Part of a small language model's weights.
Size: 10 layers, width 320, 16.7M parameters.
Architecture: RMSNorm before each block, rotary positions, biases, tied embeddings, normalized queries and keys, capped logits.
Training: 861M tokens, 3283 steps.
Each number is 500 + 40 x the weight over the matrix's rms, rounded and kept within 0 to 999. Layers, rows and columns count from 0. Numbers have three digits each.

# gate: layer 6 MLP gate, 832x320, rms 0.0465, rows 158-186, columns 0-159
# up: layer 6 MLP up, 832x320, rms 0.0441, rows 158-185, columns 0-159
# down: layer 6 MLP down (transposed), 832x320, rms 0.0308, rows 158-185, columns 0-159
gate158:467538466486569532574465517514526586552522436518553458554507517501430553452498524494526531489513421565537505515500549513469501540526517509526506404490451431518452458501493482466484522518488459545564499471475503537483505475497479477550477550481541511529492504612457539489437489514481532423534467404580488571507484513385498530568529464562579524517566474486463482472523489531502449519488414544438500492557484493487522518516467516550484488498439547520397516463513428456504540525439492
up158:561477560450546530575515508422482483568528448519528545508457423474520441501466516547551508426482447551564471437523583447440517435560438525442428432535606492572504474443543499521506469551466445514416485533473537489468514584394510454543518502478540451505506505492525501486495491461442512471411475466503496587491467499450542504458458440593484442493504561487534482500507551457515515387564530527574504468507509456488521434481567559524509533495492513477481470399513480564515506480522516
down158:505521522487534499461504423579523554469529460498496474480503529543510508526565451505518542576524494451466488506548523505589493566489523537486538519516460500474553553500533560484424573447558536439491482513541509529555499508542412456534532469481473539482445518425541556509555484541521508568553505524526496476481524554436454558501520519417461481508565422543478545588460469482540418496457527465566470495512529525477537514468554514493463539506454472521514463518486440478442514468516530
gate159:515573513547518572460476475514514556423504508565502512500473494493453605473553460492491491443576485480595547462475593569467571493478493426483567551482453497516497537514567495526463518556522468540512504481557465489474520526520554432496477571481489550481490555590507521478493490420470537493542600487510519523448502501482610483502436566526513485587529489498462471418536537606545479546557487499520475550501478502587412481522506521483483547511509558504505542469460506463527612528586504
up159:548523494456526479532444635470473459532564494524539531537521555470490479505517580564464421509475481448467463496532488497511455545567532453493480523516569452521570495484518471582434506487492511526447547490449528483506467456451537600485538508519443539530553535443500443468517563466556521468531500492536532502529500474546540446528453581504433503486462516463575595425424483428447472455468572418513518521482463509491457546505492496471493378543502522493413571443478404522517450498556513
down159:430512486528562497503459481521474498497461433529559517505434437530501448489438475466414536480554480530536492508522525506421528432531536485523492480447557492463474537491446546542503491540515519546505515404509459495494625458487522550574451460489562488462494504507500513575473431462496480468465546467519522501447516527381526460535540516435442496525504466588477501536493468503450483513502480510507561505477512490489560481521476498466509428470506463458539550530488414578547489433525488
gate160:515520472434517567487508492526501534521420439423523575441523496483533488501607541443581546546589439527569474450343471526474481547468509502533505449549461435539516537508458510547503493580521562452427563526506439521460464540527448546511483511501430552491409545494451560586544449517492528462545526483570512461483480479484569595550456557435465520494491452435381556411529516492507491504579461509516509545479578502469470608527573483520484532512532543537433517551492542503581390438529499
up160:570518501526398516564459463514428507430440492480458433527476487560549463448438438447463527517572567453577451544498509452504552616542523494516487458513473466514486505532462499485472480517582560477489454523581547449461537500551476433451461527446513499467388482570502524527511546581469499552537401486584455516500431562424454455543428481467431476494514507566520545541485465515474487524565481504463505499508567471497487527520541459439497459525523578603544516466464461451528535532495483
down160:493559522515469535493571518536521508492492476570416552506462466480561402576500505442574490470534499587572485497540449445510534573498527452561440545480582471492424532503438413551519510508523386513441528558502508484549420396483447481502499508510527505528473426600556502545459415489534503499429447525523524502476459460413500461486483506441518480516512550570448545509492506470513555609541521461476482515446563523504530469500525476517503535467535504587563417414477511515560443494534526
gate161:473488487514487545610551531518484525437549506486473565528446514471488492465491494467449519513541541553479517497482542575448498539499455567479487472444494414516546569488579501441484534526458565492536447502479483522481468501534465480531496531537493509520417487508532499533488425498523483489500495423465555492460468456529505488482512487553562511593440457472462512472463524442515523530527516508440563499529509491590510599515523478576462467520464553526464526538499511493528502495551529
up161:495544488488467484459404472421503509536404520504489469506509566553521524530491532449498468449537478524497450548493578546499525435415493539587486440529495494523442494481497485546567480488446528579513478436431418530460477431525555507501561508519453492531529486480571483481471438498539518444491489487509532525552499439474489542514497512441423478470480492481531475519487466528473510559496521501545538497534485439438471542587477462502497531525492482528567535517505490480529484475549547
down161:495545511551478496497465502443449508525491609444454520491440541510568492540551503367401509519469451563496549486541472504505536432457535458489490522532460497540450461523519478486580517518426436455474436502539540485469549476459521472460497513489517490495492552470439449486563506495516497444457539583531518481486499449596510441475472492521464547455451502496501505456513493455570511576497489440434622544494506517438508521522480485541447458419492506496523448516475507462498470467508513
gate162:511506448487582459490517517594539462502555434448480522467505528461494521501526476524463525529505457508506482568423539492513458523539520494550429495483604535538573508521504513464506491509456460450556497490476526496518571475488512597441528542563536442504450420508427515446489514487490540475508492477514513524520464487504516479613502498630530532494546479505501500527480488508519455471509532529489496519485581493517544538502468533561496489508545515466478456485497527488488504475498462
up162:490506534482455494493434466462495519464527531508432462529538479470547532479454526497512445512533521559574507494545477519469436475487532581484514510541514450437527500509478460507550516426479531443504479527496502541560490464517448492419541531446466579510513544441542467547594516515457527498511474547528490546535456496503521459469498498513483556501504434473520525554538489441523506489461503428518452478480525498484538461494512572502488564473581503498549507507473538448534546519508441
down162:481521496523507512504518515390523519436473411493494494544506464402416531513429585550490473518553481505503503457508403521522501522497472496530475537523544457487536527507521508518525501509576544497494505514498442509457490489518564543461465559514498501519533476448454476503492545503561493476508502452549473533517478483443549500483539516456456502466477576513525477467558569519498519543555494578536479491531502433486493514494450526457566532453454478516503568484523540523496550474485520
gate163:554435452484470490489503504453433528476466507498569522533426456416507497567524479404492548532514528508451491544504462532543525597450524488507470477451543398600572515529606532519570578457454526524468551501517445476546387436560585509421467491519527451610475527610468444485520535506529490523496489530494516538471442434474448427517477483486559448517490512528494493481450486491559484556540538498432472466490534425569472536511466519594544512459487451542492447580466505367510547533514425
up163:546523584498494470484506496559473463505533504520484470423482539522517582484474567494491525628480494470475463496479458465498500484437440539443418487550454468485532547517458538473477448488563435477442533498517501469444532532460441519463484524353496470523479522551575433452474476417421587565545500519552454478499479534491513504449456445425511583469505499476505535494514508500585510485485571545524435523563530536478475545467538463468454507602414454494554440520513465518501498455510510
down163:486528490489571524473491479417490562439549571488590574496602551370477507469480432455515518485500523558489463507575482578439492472570416480436479518477467514527457544482488464521451497500508461537464496565480550570522526501491559558539501525518481536510554440510463529465529558556463499438452522542516544506492513535528502446558509496533487461496548492520498546456598506466411482534440435475482536543529494502469535430537462456533510538529523493480526494396461508481595504488508584
gate164:568500488494492502469521530492426526487577489578514509425535482520480508492523519513566485565549436463497466575513425498499509597508524495478500503511532447475495476484517543416529500543496600502507508466540518529488520416547510456453508553559499453515447468601459491442452546499500552500483481415516522497556422451450486516527497481486522451511504499527427467494552549545486481490458443532483493467490507489568489486525553512536511519511474464474420529531455487473491476518502542
up164:534497519440500492571530568453480460436518509528451553462496481518515565508519469448545539408467475527569484473464543479558533546497485544523537448484444491527589507469495579491487491493479478561520481513448524538440520468472531437474492545517446424490548488544427547535514502538430522511547518474511489509502473511451514473449542537503500483380440498479524569516483479533499408425466481522483613510490496536597616482443474535488419517515438510469487524428476473516537449477510468
down164:499504554472399572518528480552429569497481493485493541516526490477483487470428593555548500469425476493531450494511492507464472448491467562520514434521496495525516493494509573482471520582530527502501494487495474469469496476496524455486521480545401521493566524447537546502489510521523491534547487502486479418606513481458527528481475461494503512497509464544411457503430552497464454488506481487459467511511531500490503501466480514511494500543505534556475542511572479447537556493494523
gate165:447526498460485552502467511564460434461519476534530548538513467406463503507498496461555449534539476469462537480438526475560520446458525523488442545539474486494427554485520453501518597579510531481524495491529537437463459559472460517469488538489492477526479447559560455487522502547535568505442528502551453549463473571521513499520515573458505530534606515454513503488460571570510528470522523399541543564455560511459467497515524516564519497512499516530482455453464537537473460576482477
up165:426533416543493576515550524500486478542470489482494481559461487486524598509461439468552544537531491502525533474526496552494449510511549492540495521510485532500436451474534460430510513466421471546483491494471540501503495479462481478565485466529496527510507506429561555480481530531462511476500445469498460465454523525547517480466426469474432505502460467428502488461565494444482470511537499514544532550462503397538507470452616485537476513499423489478552464551457456550407557511460494
down165:585482551546514524532488458493528508549520429528501519502505496502551485449490543430485553450525496489468497529580494470495429468530499487473577532486447449560514495519638547413488516511479458535505480482493437464548532506531501464446521475500433418512542494527464533506523487466483498498516474420508480525467474460516529496499464481505466515513430446477483458528497434470538516502499407442456463567559558487450566457545522561521488489472533522436490413460484663512520533399465471
gate166:458459525471540539480487501510492584468529456473526538484556511488477564479488462516547460464521521494505555533419524492503545531460538480492481506418543573491515493548530431521493512438522513493547512465443482487455387564450539497494498502531532547454525457546495492519485449494592524494525574535521478494587493441458519508534463425546469488521513446502481423544534442541545459603521442427476461529488496577552581511537527534507497480449512587475491522524454530503530452539484498
up166:498553507436386500497538471525443476524531519490508452529539450519426537438450561460492467572403526575512514461457507619463550487486443552436540483484411488503477506514554537486438518450532536490460500507540424508499492453509507464503476465559533446487467497481505507475491474492447526534449475514454452458437532516490433556432577389493459487500481501514454449416450525535474464455497579519471483445543481474488471570419566457440484596544528493518489464587516513468458495541480494
down166:525502451455477534579507523449504435501415406494579462468463445502508444500496489513491501498539439482525544502459506494483505478547537594532502489485542485538459463496480582523538480517473565481549564437501558506509526550549530453566536563493419437478505449468499509477573548505521380481547507490474489516499495544447504410522461493542528511518532608490440539479431472515553552580530492519478505499454448498465502512485491488495480479525498428504499552449469498468508515520498499
gate167:415533533527580497494521527579506539454544439480538531523398549503464510488557467463506589524667397539538500467424536528506543554522585477497502525535485471512447513574555487502502495484570542466502503490523515511523495531512526499577504521426509566532460547566497588479460475489480487474500489540588543564506533472395498474566482485498470484496479530497431580420489459476492525528482510471460482471503474472538456498534540571524555461478486586520419443515441503507479547570399432
up167:482531474391363560481540456397566516493473456418484450444527444513575473432407543529519477459333476431450565515494389466432557569412625542528563571524464560463589537469462465510543537425506469487494554489539582541492559399471548431411559433497510491499541484492563453535445478561500479546527485528592482541537424519530453486516584470469561449526524458532486537561477495486523477427509487445540495498436583421605508428471478389486474580491477518498546539474557491550517476380524473
down167:490507540514546522449500521493528488449514506467579526538522559495532534412510462525403474445515475523527558522549528506480583477421575440515520462515492473534575550529529514429490533514486521559602529524463461550515569479543515461460596494501495471487504452426469510504542580484513500485512465504440452551424603446550560421504504491479437476551522403459508505493561451578459522455535482542426497529599457475527485517550496530605501418466505537456487508529516452499504570486479564
gate168:469450538490546535603506573601463563484562462525484587460487524559484529449517584460527514502505542533502598474472489530483500534505469509478470466480481493546491522460525560517545483486511474541566461455484555385488447460477547521544521525529584496519411456525418524477409527520522528519486493518557536493550494532468527495512507561532453425543540393531481494460517507557537530505538509505486542494502499452537493502553500461562486530489455582482447471581515528473480594432524563
up168:530399504559451540427553546473469590385454554551504465503508539570421543543441544553525578496417525484467447524500533449432485494418555542529479508318566517542437488448606422503485535497456415428532475460485512484479449539470502576502482474500594558474471455507447460525482517530509505427441517467488539427476484458591471571580507524544460452460447423529509482419439469539489522476525615456501564449517499481442440468522475474512414468502533443529504511556508567472558474497457479
down168:557517505507553557494490563468487493529454498515478577492508479535466513509499518476525459515556457495491523492510596565557466554488505452483484537510469565607555515500557470537458550454502514474452465523485457503559458440449532500562524454439438494393526509548517602442528544522480599467496486530486449535467544552473544440473459524448487575477520521520433496500471533548579495499481544531544377477427553522521497560546483574637410525483493512560495538448528540400469517492394489
gate169:505522388497544495527513594478467464478493531420503535523481456491490481531577421459435468508563504491536550429549469566531570505551518534511484460493515466509520598459537565526535497534510597479497525537450510550521518542547452477497456510486526568510499525495440485485508533474516524529556450527489549548568434475545453459539509489529485532592459537439434571514499521527565524560478480507467467543508619472563521472461483448515447474493474532503495456499552441447484490539509549
up169:524531462523502460554453511533440542558529505508547615518472574492481523499538432487479466511476480565507504468502449541517496460550399505448473476465530476506592492460427481509453512595469501484607464461537508503521546462455511538514450475585561528478589468453506546466573615457454539496483538424436430446490515590508528506472504474466520543542562527574519409492468450462528499507517525506538568477464479449440577473517461445489467568450456462489522524474494516440436415575542543
down169:459505541505499492458424548538497547542525437517401468509474488499530530497559514492594500470479565519532498478479455462546488540487484452575517492470467450489489499495539428526494505510473506480487515479521484500470463510509583510506521502566476525547482471477582505541547529555551464527469538521485593497522410519501529442558499543552484507456489524509435496521529543482498463432514528496488552501492489458531481527499540436515428515579536479513490523470422486543450489504520440
gate170:538518472484481537507483549571466542507479493500491571405487451490506495479448465451544500459575540559497569482454487539528570567449536579555450531522440504556461476525484553486532520472568474482457501553604530495542510456479446478441534477534471485529560492481513435555495510529483503495510518532494498471483512544529505499520471507542553539505515489542431524515455445528468476544560516408544457489487490451511521521499526539471468521485491498496478473494459509514489512491399516
up170:504474495499548510509511599513478498438451503546436499503530442526419520503465520452447520430509449456478499520470509487491540456464527470459496507523508466542514515537517551452530547485529431484517463467432550526577509543481486527453467476524504523449499430448518510639464550564504568487532541522470501519529456523521491518477518553537468495461466570516534438470503505503498505512502517477494488523419494465576472485511531456546538531523499491530448450555448504477515603430420477
down170:452474501528528538616503522531467439493461574506495472498474465524508538463485525485486511524481545492504522504470505463436608487494514575462473524519467527499533471476531511436442468486546477523469485489590466506515502501468427551472587471466497542482473472483516526516562549496490496516521483467432471506499580413533496507479444500491491505526443483497531495494494509536526489507441500512528430453455577491529495512466490431509471460462494594477482478562494461454409547541484482
gate171:446515428489528503499511419489480523505563493539644565512470495503406538469515538555493495502524516456489472485464509569509501547493555512495436529519559505474495511563509522474488494498491475449548509507503510515477489492526542451469570533499490475470551511483428510485516524448484537538573525483441444519531485521514579473531496524491532473509500549530539533515492515522475474497488500488466486467460505519498480550499421690583456541497468501560481490535517460452515522502511509
up171:525536533518472509518577456472449579499539529488521543474457509462593498462465489485475541532489536493496473494464520492490554525498503523488530506536498474405459390513476490527481517517483576494502516484503512548518508522509560503474490490492479549525414547550466489488515460459572563474565519470527488517532480533479528493521496502494501463505485435462471512485466519502531453420556447456478461481496486562500511477513477504506473520512490451555534500552477469530433469537504419
down171:433537454513487523452514502522572525527504606494510472497509514531495483511545502495518575501496506465452535502551492576474477435505472505501512533560510461523530514495471592553466539513542489556457489464532536547433558489509500463467528532458514528474502463562459474522540574545484498506443509537466477542558434546455485531519529426433451519518528505482480563504527546458489501459436499466508490490510522462481503525471548492517493479489499513500465535534522475525573578562454500
gate172:442552462516527581535468520516521480538453429526556512415458483503522519474514445458571510501589524473510499435494531548551541481507442457524497501479404562499433486508562555525510493531515528525457530448536480531502516526523555521517501528511503559446497532534506524434478473508488521403509534441467521477517505526496515454462512492518524545492614503457498390485551478576469455556553510498434551544480551522485515506463507476536478490438515547524493545537523447504466595511521577
up172:433540520547507481526448526475464473495567391528523493550513522456557495478552524503427493482484465465544509453479478509446538430508512496518418565586568512503526559531490531478503469488466510468497548541588529524434478591461472397550473415483569487502550496463479603497538549479451461504453491586461436521416526413539449481484508517467505501503501590520458518537550562431492518395482492470452484523487499465466497509549506468477585502521492525487466494554520498470521443488476477
down172:531504580470449506458479439469491514457544616440519445508488502469498509583539466504411469573471530429435505505501470540458446487468574486520515521530528519514523505578498446483512562511470470552431481485452481509487559485483527520437500581459484475462551553467507499471526530484456517473492482485519497530597460469522479473522536532489491459503432549560526532415498399468466486520485418445514489466464449509467518504498498549573497523510470553509445514470528504568504434418494490
gate173:444467472539545492563510504453409512553455495435560551481472570513444450459529460547480480503534485469535541473399548505512555469427509532512402486471409542542537535486577573496581469528506532462491475397555465546521566477486569470551544561501466537562444512541549434488499470497522498512510474468484481481558549415548461464484514478502510542554521548483503567505475520486472468511555465515537546598503492546517526620442485455511454508463517529569500429575527503498505498539528472
up173:544500506529445544482457504520457580456465458463567448503496495485468461488495450471478532537468532491446437460451487458480518500470509544566493532476546555493432543486521457522498481444422505492458521506441505579506521529496475466466482536514427490480558507502517420487458518439515477485529424476506497495523554527524497489477434490529430491558515538544483472500536535506440568514567520502538455558406543511429516477571535494488506454443479465494545450514479487508519493506456420
down173:448508400509475449523477464599512459545523287497458495473452565401408570423468502526504511423500478519447544569479461520519555475491415520529500520450527529510502500456501518441497509507463526473502445503519484507519459414446497529558471442567599572528527454529531480477424499557472506469421485487490539478458426470556514514468462584483506563478531511508458506525525491532494549501441535482427501524494522540528478468437569472444490526509483487563401459438497449559579516502506535
gate174:512505533438537510486469555509524507514459470500540498435478470481461432489561401529478490503534508506519496501429507507541597501595461499514464485486440486489519567543534555489536475467445496507496497529520457563514517512547463460540521448534472495524488530509458520528480476487498491438547536479521485536486494512505530516514505468502575503494568538523477415509505499518399442497533466531475443529458503488472557453479446441465525471466503461458518541504497467518485568490430498
up174:440525487509511531507493552478506465491539416486527446491436512501511484469563460518506390504484508458468497431482448538433494473532487494528459491525425475478517504512468531465490487429498499483549498479451431542474518397625520477529470545445495497488529522514515596535492494489490496509488547478441501616545543444491473481506518539457512491496581480522552507554530439528549496487466521462484484464467495522502519537460465482502517436478513536464506509537501438560484519501516505
down174:557489525472474500575477449525522466534463584520444518431485485515526551599568538546534503528573493517476573462520536475520508580496497470483510460508547548499482494515514487590483501559512495484520494531481508533558531492440463454520442472510432412519478500522449531468424502433485484495491549573540485525543446529474532493454411503514517566508477476417524495397522431527543496569508551431469498556481516484510483490526487546521436578489555467586480512499519547563506556512495464
gate175:498423537563547427545505517568504549528527499515519526502501493471515530542511475554509548514494551579508487451492513499431491493536532487454550523518547504491567555534546502490556480537493538445454547471474476468486556483508539518448546555502547616493494525534497523516532532422581550559504491479505471542522484488521557440488477469521488503546538517468504506455550459521532483464522454463492506538401499445481488438506458457504491495416499466459545464483483508527507520512553451
up175:516502514514492479471534493594468519566493508437509483505474455504468506520563551496516483504540472532516532523507557499468537545478532464429565554499492557470500559524473455498460521442561483511447488505513509528512426537532448522541493518526436546491513506531446396542545421463580471500540574489493470487515478492444464506429450529529541505515527516555505459507494481418489498517518476491533470475488459425508509482478550476431450531447500513528471383444492558520426514487505466
down175:465504500510492566547523463536481418469472305460501503484482532526540544485531510487449509543537535504437501464510573499539474524489484505447472479515488489542516488488512554446479448557466517554473442540503522461526464540537428513481524506473494540460457579498497539515577473492509492507455529512562452485501519496486511506512465552470555467475458477475571480540442564527506467549542489478441525492515531541532497561470544529537514514461542493490483544486571512477484445501477446
gate176:477463520513497478541425479548541504529484473508578503422429474474490533466565424541506529526549519505506532506551522540467459551540589478458514481517518489495541520583607501530475540505539538474508487493546492476477486484509483514424467514502471463546489516431462448583463431530568488519477566552521612503457516547419488487504499481520517493502504477477464550454478497492516484526556465511458544547473572546525391547529519508559484505501395498523422477558521508489543479575521462
up176:585506479491509476526542536492533408560508495522503476529460492484469602515482461412480486455539572459562534435571543475512467505524503423532479563507566518564585528515521463466483482544506468554517534517492556480539531544519512538511559426497517503584448481471498530502525553420486513549521480483515435532431435458516486502490461534464479521468551483449528530459460489473482537575581546481547459385487524472472512559481489476439470503488500482540527534479498502498508525541527483
down176:575571529532440507476486556464461493414507382505416532422537589565440562444484476428576516547462456443491517532488491581535534496448520557534494486562541456507539467474434499481454462442524506547452561515532493518531542447519452451455519499566527516420502442477493500537505501498460545526470554527503514531542551530462490443589586506520445553465539464489484506490535505573537498530447483496453500522531501458552524544453540483420463485544477491492560557432515479426491525629567477
gate177:456536464529529506518495483474406565513531450534513534490513520497471453463524474480519526521550461520468478451509535559530565518550596503486499503525517436499476484552552485480483515436492578549527482383520431506516502477510458445495541552547521515535474530601485547586481543528470550518517499573444570435487539399556479541538495487594477458548534454454427606380465492539565497504550476489546454472438596511537484529570511503565428547445506525463516434538539446489493528501504469
up177:566432492537520411445483534464483463501574587510538502558526549502558450476499658571584521492527468549459527482535526519480519450504477511483490469513557488489449536523424508429520486603537566517466502469570502585507620485531456433480598553426438557546504598446549515448433576509524528460541496491530513520521512452517541456544497467569486474521433584492471480564439455530537447472553510448508462502475551534503463520464555430490511514506421464552522517512482550540481452558473485
down177:537508556587500450520501460506435509497483572447436492559546467515493499519507496521554504517510536509518401490503495443568436440471533536521491461460537560504551501508490491495509556599475530450497480486548444440489584451496501513454539494483586470529551505487453502574451478459450586436433456560497440498461505558536453485517525467501493544415459478494462538497510550552555535467456511508607500489501528453531465502557514424509485526496437470553482504530510444415506514432496527
gate178:475498457495551506473534452544492533482606468599500500471454479537465482487509445482491541494498534487531495494527542513513555462451550497433550515502552437542446510513542491466535509505528530466533585477499485500506472524503467526511465474507468588614436456566466485552474442572481436535518442474495542546546535490448566534611491440465560522618521450464541537411479529455585413467440530492463517559551466493473517487543530542578470476471516527453431418518488501496446464498533499
up178:542526395459553522521520553535475514470654503498491470462474550511544534471503518440492513497468589480503518423499478501512600538523495505445535491520467435426479477468463554486454509497441420517525494503498496485430477495474514499513509586503487500599495540435575483519472410553503447415483478510514481563468572445384511452465458507483485471539453498491424488390580487425505492513539482510557477595543449475494487592481528499591477467470470452491505515470483451495502546499515441
down178:502417538518462518411499445483459577424458541459514511552568488452534517504509496493562482574452511523464556579442483508484438547539481530491507555490457500483541538528529419530492540585529567454585460619504516536522433489503468476457431454431448507556590516568467530412460602511512505547574508508475539489483482543464530516571499452470615420495554471484548383489578514547485465477521545449502504484448464509511452527520504518515478508543500437517525332468492423542450503512526577
gate179:508543467516601534463450540534438519540517403483463503490502525469497491516540540490500516581522584476501443484464492431511584561525426551504559488604432542450457589470573537529615596580445503467562551547524530480564461509522558493469511547522512492582461622462475484466449509538465487547504535492571556475531550376516456525524464482534503479565593515485502500539569517513594447483489517536518599439429501490578529541446492494461541588483485532531460586599530496424535502548503468
up179:535509504567441505430485591438531616444502496472453505487535479529537461484485413441478410448457502439465497480541585548390455520434507564580552448480485503553446464449462477533439516445457574505468529452392547559539531498609570424430600513502383529531572552464482467502501421540471525437498487511473494568515445529572506433563360503458486531411446554422498501517472462533461556536485546470546618535605575470552540428465476536562523491441512530472511558562522465504444393490506469
down179:511543506475476475473571557555496565582480448491458409594519495501551477482596608499468511488550453537510548542510489442537419430489491499517509484495491554488539560502528481470455490517561525446505500448428554451513409493509485489533552506502501485506391513520586524474469501481495515518436521497475509487445471514576479539484536551409540435476528477513478466539472450460516493451593444436460566445525501515484490502529483465479602486533517572562483551489525484650471450548498519
gate180:519444520532459527483503510460547525470451553481457501514523477507496496523478517513561499490481532521512492517504488519530466518487506468504500463483497509484466496491497485542519476477479454555502456523526524466466479536467476511494515533437524485513495461496521513461461470506465487516482488492498454486486538508502491503456478525472559522452483489494521472534493524483473538517495507512511467503504482475475457498513455503497493550550537503474484566557537516529555498436546487
up180:508520525495489534497511545492500560512505437517553505480517499517473497469553465470512517516555476501536541480510489525489518535530484534542505427487554537511486504534546508525523557504462523561513532516499484539487486555510481515491468547535517497487493535537510489495499490567444524492496498498473453527476502487494520422528484476484535464507525546479514492479534498504533462494508460462490536491481515448516501480543525533479506490491498497496505554509525484515489492472471489
down180:504469551533523489465490520441552498462464406497473491497508521503523515525475535510511483467442522519480482518506498478521477485479492472491518526528519512494487496486465479559505473506508484526534471544509514471517470541499482503486508505500485475492497465465511518484517458496497497488500502484495465466500521538516460523472510491498505540464499509518481471493457517484511495483507492522527459483496500515483473505506453499489504526526491486484510497490494500502530510485500501
gate181:540530514509495528508558475467536537409589513514516529489502493501463480474554513553514465542480521535484506519507554504489539509482528472501527495500539398538526518507582492540485483496442479563566486496490523477453558547542414514421555477551423497500522520570513430523502481502471497546533528468499576540552481518550520522498573516511491443533454492393520487452537488490456442486463417455475516539488591542496506500555524463496532519503459510463467542458515453422518542489518459
up181:505492545511498506470521601496524508537499483513500503550517511457476515546522433516505505567509483492549455520461527493541535528494534503522538466479534469520515523474496540454441535514433516473496526524491465476532499471509495477495498456506538489538440467459524465500528521483488438478476454467477507525533540421512423457523494495501478509504464475594544499543516440451455512500493525475437468517516485470481514466415474502491514511510536522535578520537492522452553481471498558
down181:498474488469500578557512514484502483502461441531574453547540522552532532506534461389514573469481459506479472507502450485553461523511521511456499457481511509463528463458523469486486494534518523473562514501509469576497522563479465529480443488487518501526472472565523470544542490481481543506504478544507599474467464513494546463478532496502605577526570508527500455528434530505523549530509492484459457478523524543498488489452459427453496503454541479541547519494542498450477529513452432
gate182:567540555445511512463531550538487505504447440554466528509488474465517529509577483496466516489510453562527494444531449604458487580523421497503469438452526519483382492478428478470603479495488532515514507427511461465520502574532528564512516434532568468492464459503500509552386518557591568471491465520529533452503452512519572511530528470583481493503541520573534415483492469515528517541555502467474528480567531464565421460511530595461513445477489542471540503530540527489480534520467438
up182:492465488473558531447447465543525516463484514641522447431560531494589556435508555522431495546478487517481474541467503479530465494535581554521456530504521518426528470571511488555481525521469530539541507514553513547465511388558498546502431470467511499541489517485503526464412489479564550464457556468581510535579507520539501548558457536563564568542567491548525444512513570519464507496541500495395494515523520484486472587538431605545494478509518489481481502503425564439442455508518417
down182:451512589524508512396596537454524500484395461498448548521522465492512533480590473511497457409482473378503482428564464505443429492554509484518544395494436516425548499490441416454524514500493439524575574510525481454520538567441505459547455578481421508438416473557467494502452529541475535564465520517540500523437495473534439486560546470591489501459505556454510433561514497524512531518467498464486533459487475531479509438478567550436442503475473515537478585521488486520446516579525440
gate183:553534473460541520492523511566491540492534521491472566491460458457514555536561487489462481521521503492511494505477517440473490505508460488521445505501467521570440562526522472508473478549447566487464503490519465558534402522566550541555502529527493445534511493500460449513461469496523549458488497469503533554467461508521427528500494502576538516574444567521496538561448471510588489495617422515432512464518507443526424570512539489435510467476546539573566524523520500525465492539427552
up183:460477514522489487463474505536544437551533529482490606468450474453529454435444509428567559518553494501542543460452522527528535513475400515438568545522457514527468472512477450526600541498481569530492506444483482450466528523454474437448528468485528544529447509534500520516448467478491541430544466432499554545517519501520507558530519589472491463448466445483475483543500499497510544507557479508473471450504527446479476491444512544509450543483520422592518527515517572525421542489503514
down183:475515488542525524512521493518551522441534600464470481583498521512524517494506444519471480468507520548539508484465440495495482530459555482431412468516512444513533494465467465525465580444548502465460506516492485506526543499558468535490555511571500545503526414474509519525469551551528569504469446569527434506507438454514529462514530496536504479407499499437466542491497495492450479493510546511473532509474513432473481478470424442442497547462521482569528517498463468553500492568542458
gate184:441481444543539547506492562452481561454543507504470497459506469459501593534521536431491500492558501459484465459471519489436517511502458541615480507513514497529426541486525549530501598545523503560513572428520483520452489448520449462482509452484535465492440506590520494449481505549441509531467532522523512511414505482534495497558508553545544529562501469526499535451521456548472460510501492492472465550535555462454518488512501438455409509491422559553421458567526540496502587452489474
up184:471495543573486423510478440607464506500513521469480464531412525496505556432448485476491521434534502557475494534413557525536502541477522546512523473496482463504499477498487486452360484580487476495514485481541494486552574493524454533490508487557526577492571485509480486480475489531489482436531452516490469626520460488501448541605575510490489513448454491452428523519470581397538540573492531567503586562496530416534539462480509457462443485525551539521509483499508480558507509597481464
down184:454542496482450529557532477502511565430511583511518487446454426485523566513504461486458532554488457523502456491487465523428470529443470577513503450479496450549459449558456426517533440417492534587427524480491428494485549469457447459514403492430540480514544434418534489488551411500494517539501522505501484566518534497501496464478434443512457559474456512506508487508528497427417506616437524596491527556451532521582573504484541510449457527393490428492511526481492461509517530537529429
gate185:552507477454579461488513468525483477462542460461512509556475487504534516511526498501564520442632496518502568444513559506470538540507474465451505535540537445523450534509550540505568576616559419481504537489478461584492491548464544471501459470467471537490513543508508447528457443496542486490407533478420508477496508450385508509478490549491476497574509454526505559489530467538460413568509420517488528486503504456604433480526498524481463489518424475534490542572485588524479544540567494
up185:532541529429510509587564578438502464504494525498532513508544491518474509477523509511498501512518422526394567492541503482526510468523473500489547505536487463503453488499506515497582448601488473511526574433509468513537509498504532475470485500538513506449506522578483448466485518429487472410515570480461471508456481534498528484574482480437536502491490441487556526491525420520435477484516477478534589559512446462524568536483508525521598549525471434439551490530475489521433552520505550
down185:571487560478564484485514518539452523526462514471508533523535494522554456525430482534479500556480452463535533450533571547557516497513533460429532423499483482509491484572517507514461486467561436505547474445499495493460489496488484508499503480375419472454405462513486513472474517492423544599510514491539461511490503522543503484525452484525578486517530531507488427466499558532555495549529478514442448436529462497543521501445455513441458574490518528522553505503509584423492489459482488
gate186:495553443544559557546476477502493522460421483489480509550558443484514526459619429504526508516562500548529522486516441488488511455525571472533507554524473438510537505475484544424509543487545445451526526482519526479527508530475512452539530465556512491539477506525404557528544584450525486619542533487525543499475442530482488493522445551489523525535537537464513493504552501467493462510455455516498498532523492465523534506518441467543487526464511491522468501574573607439507504550512512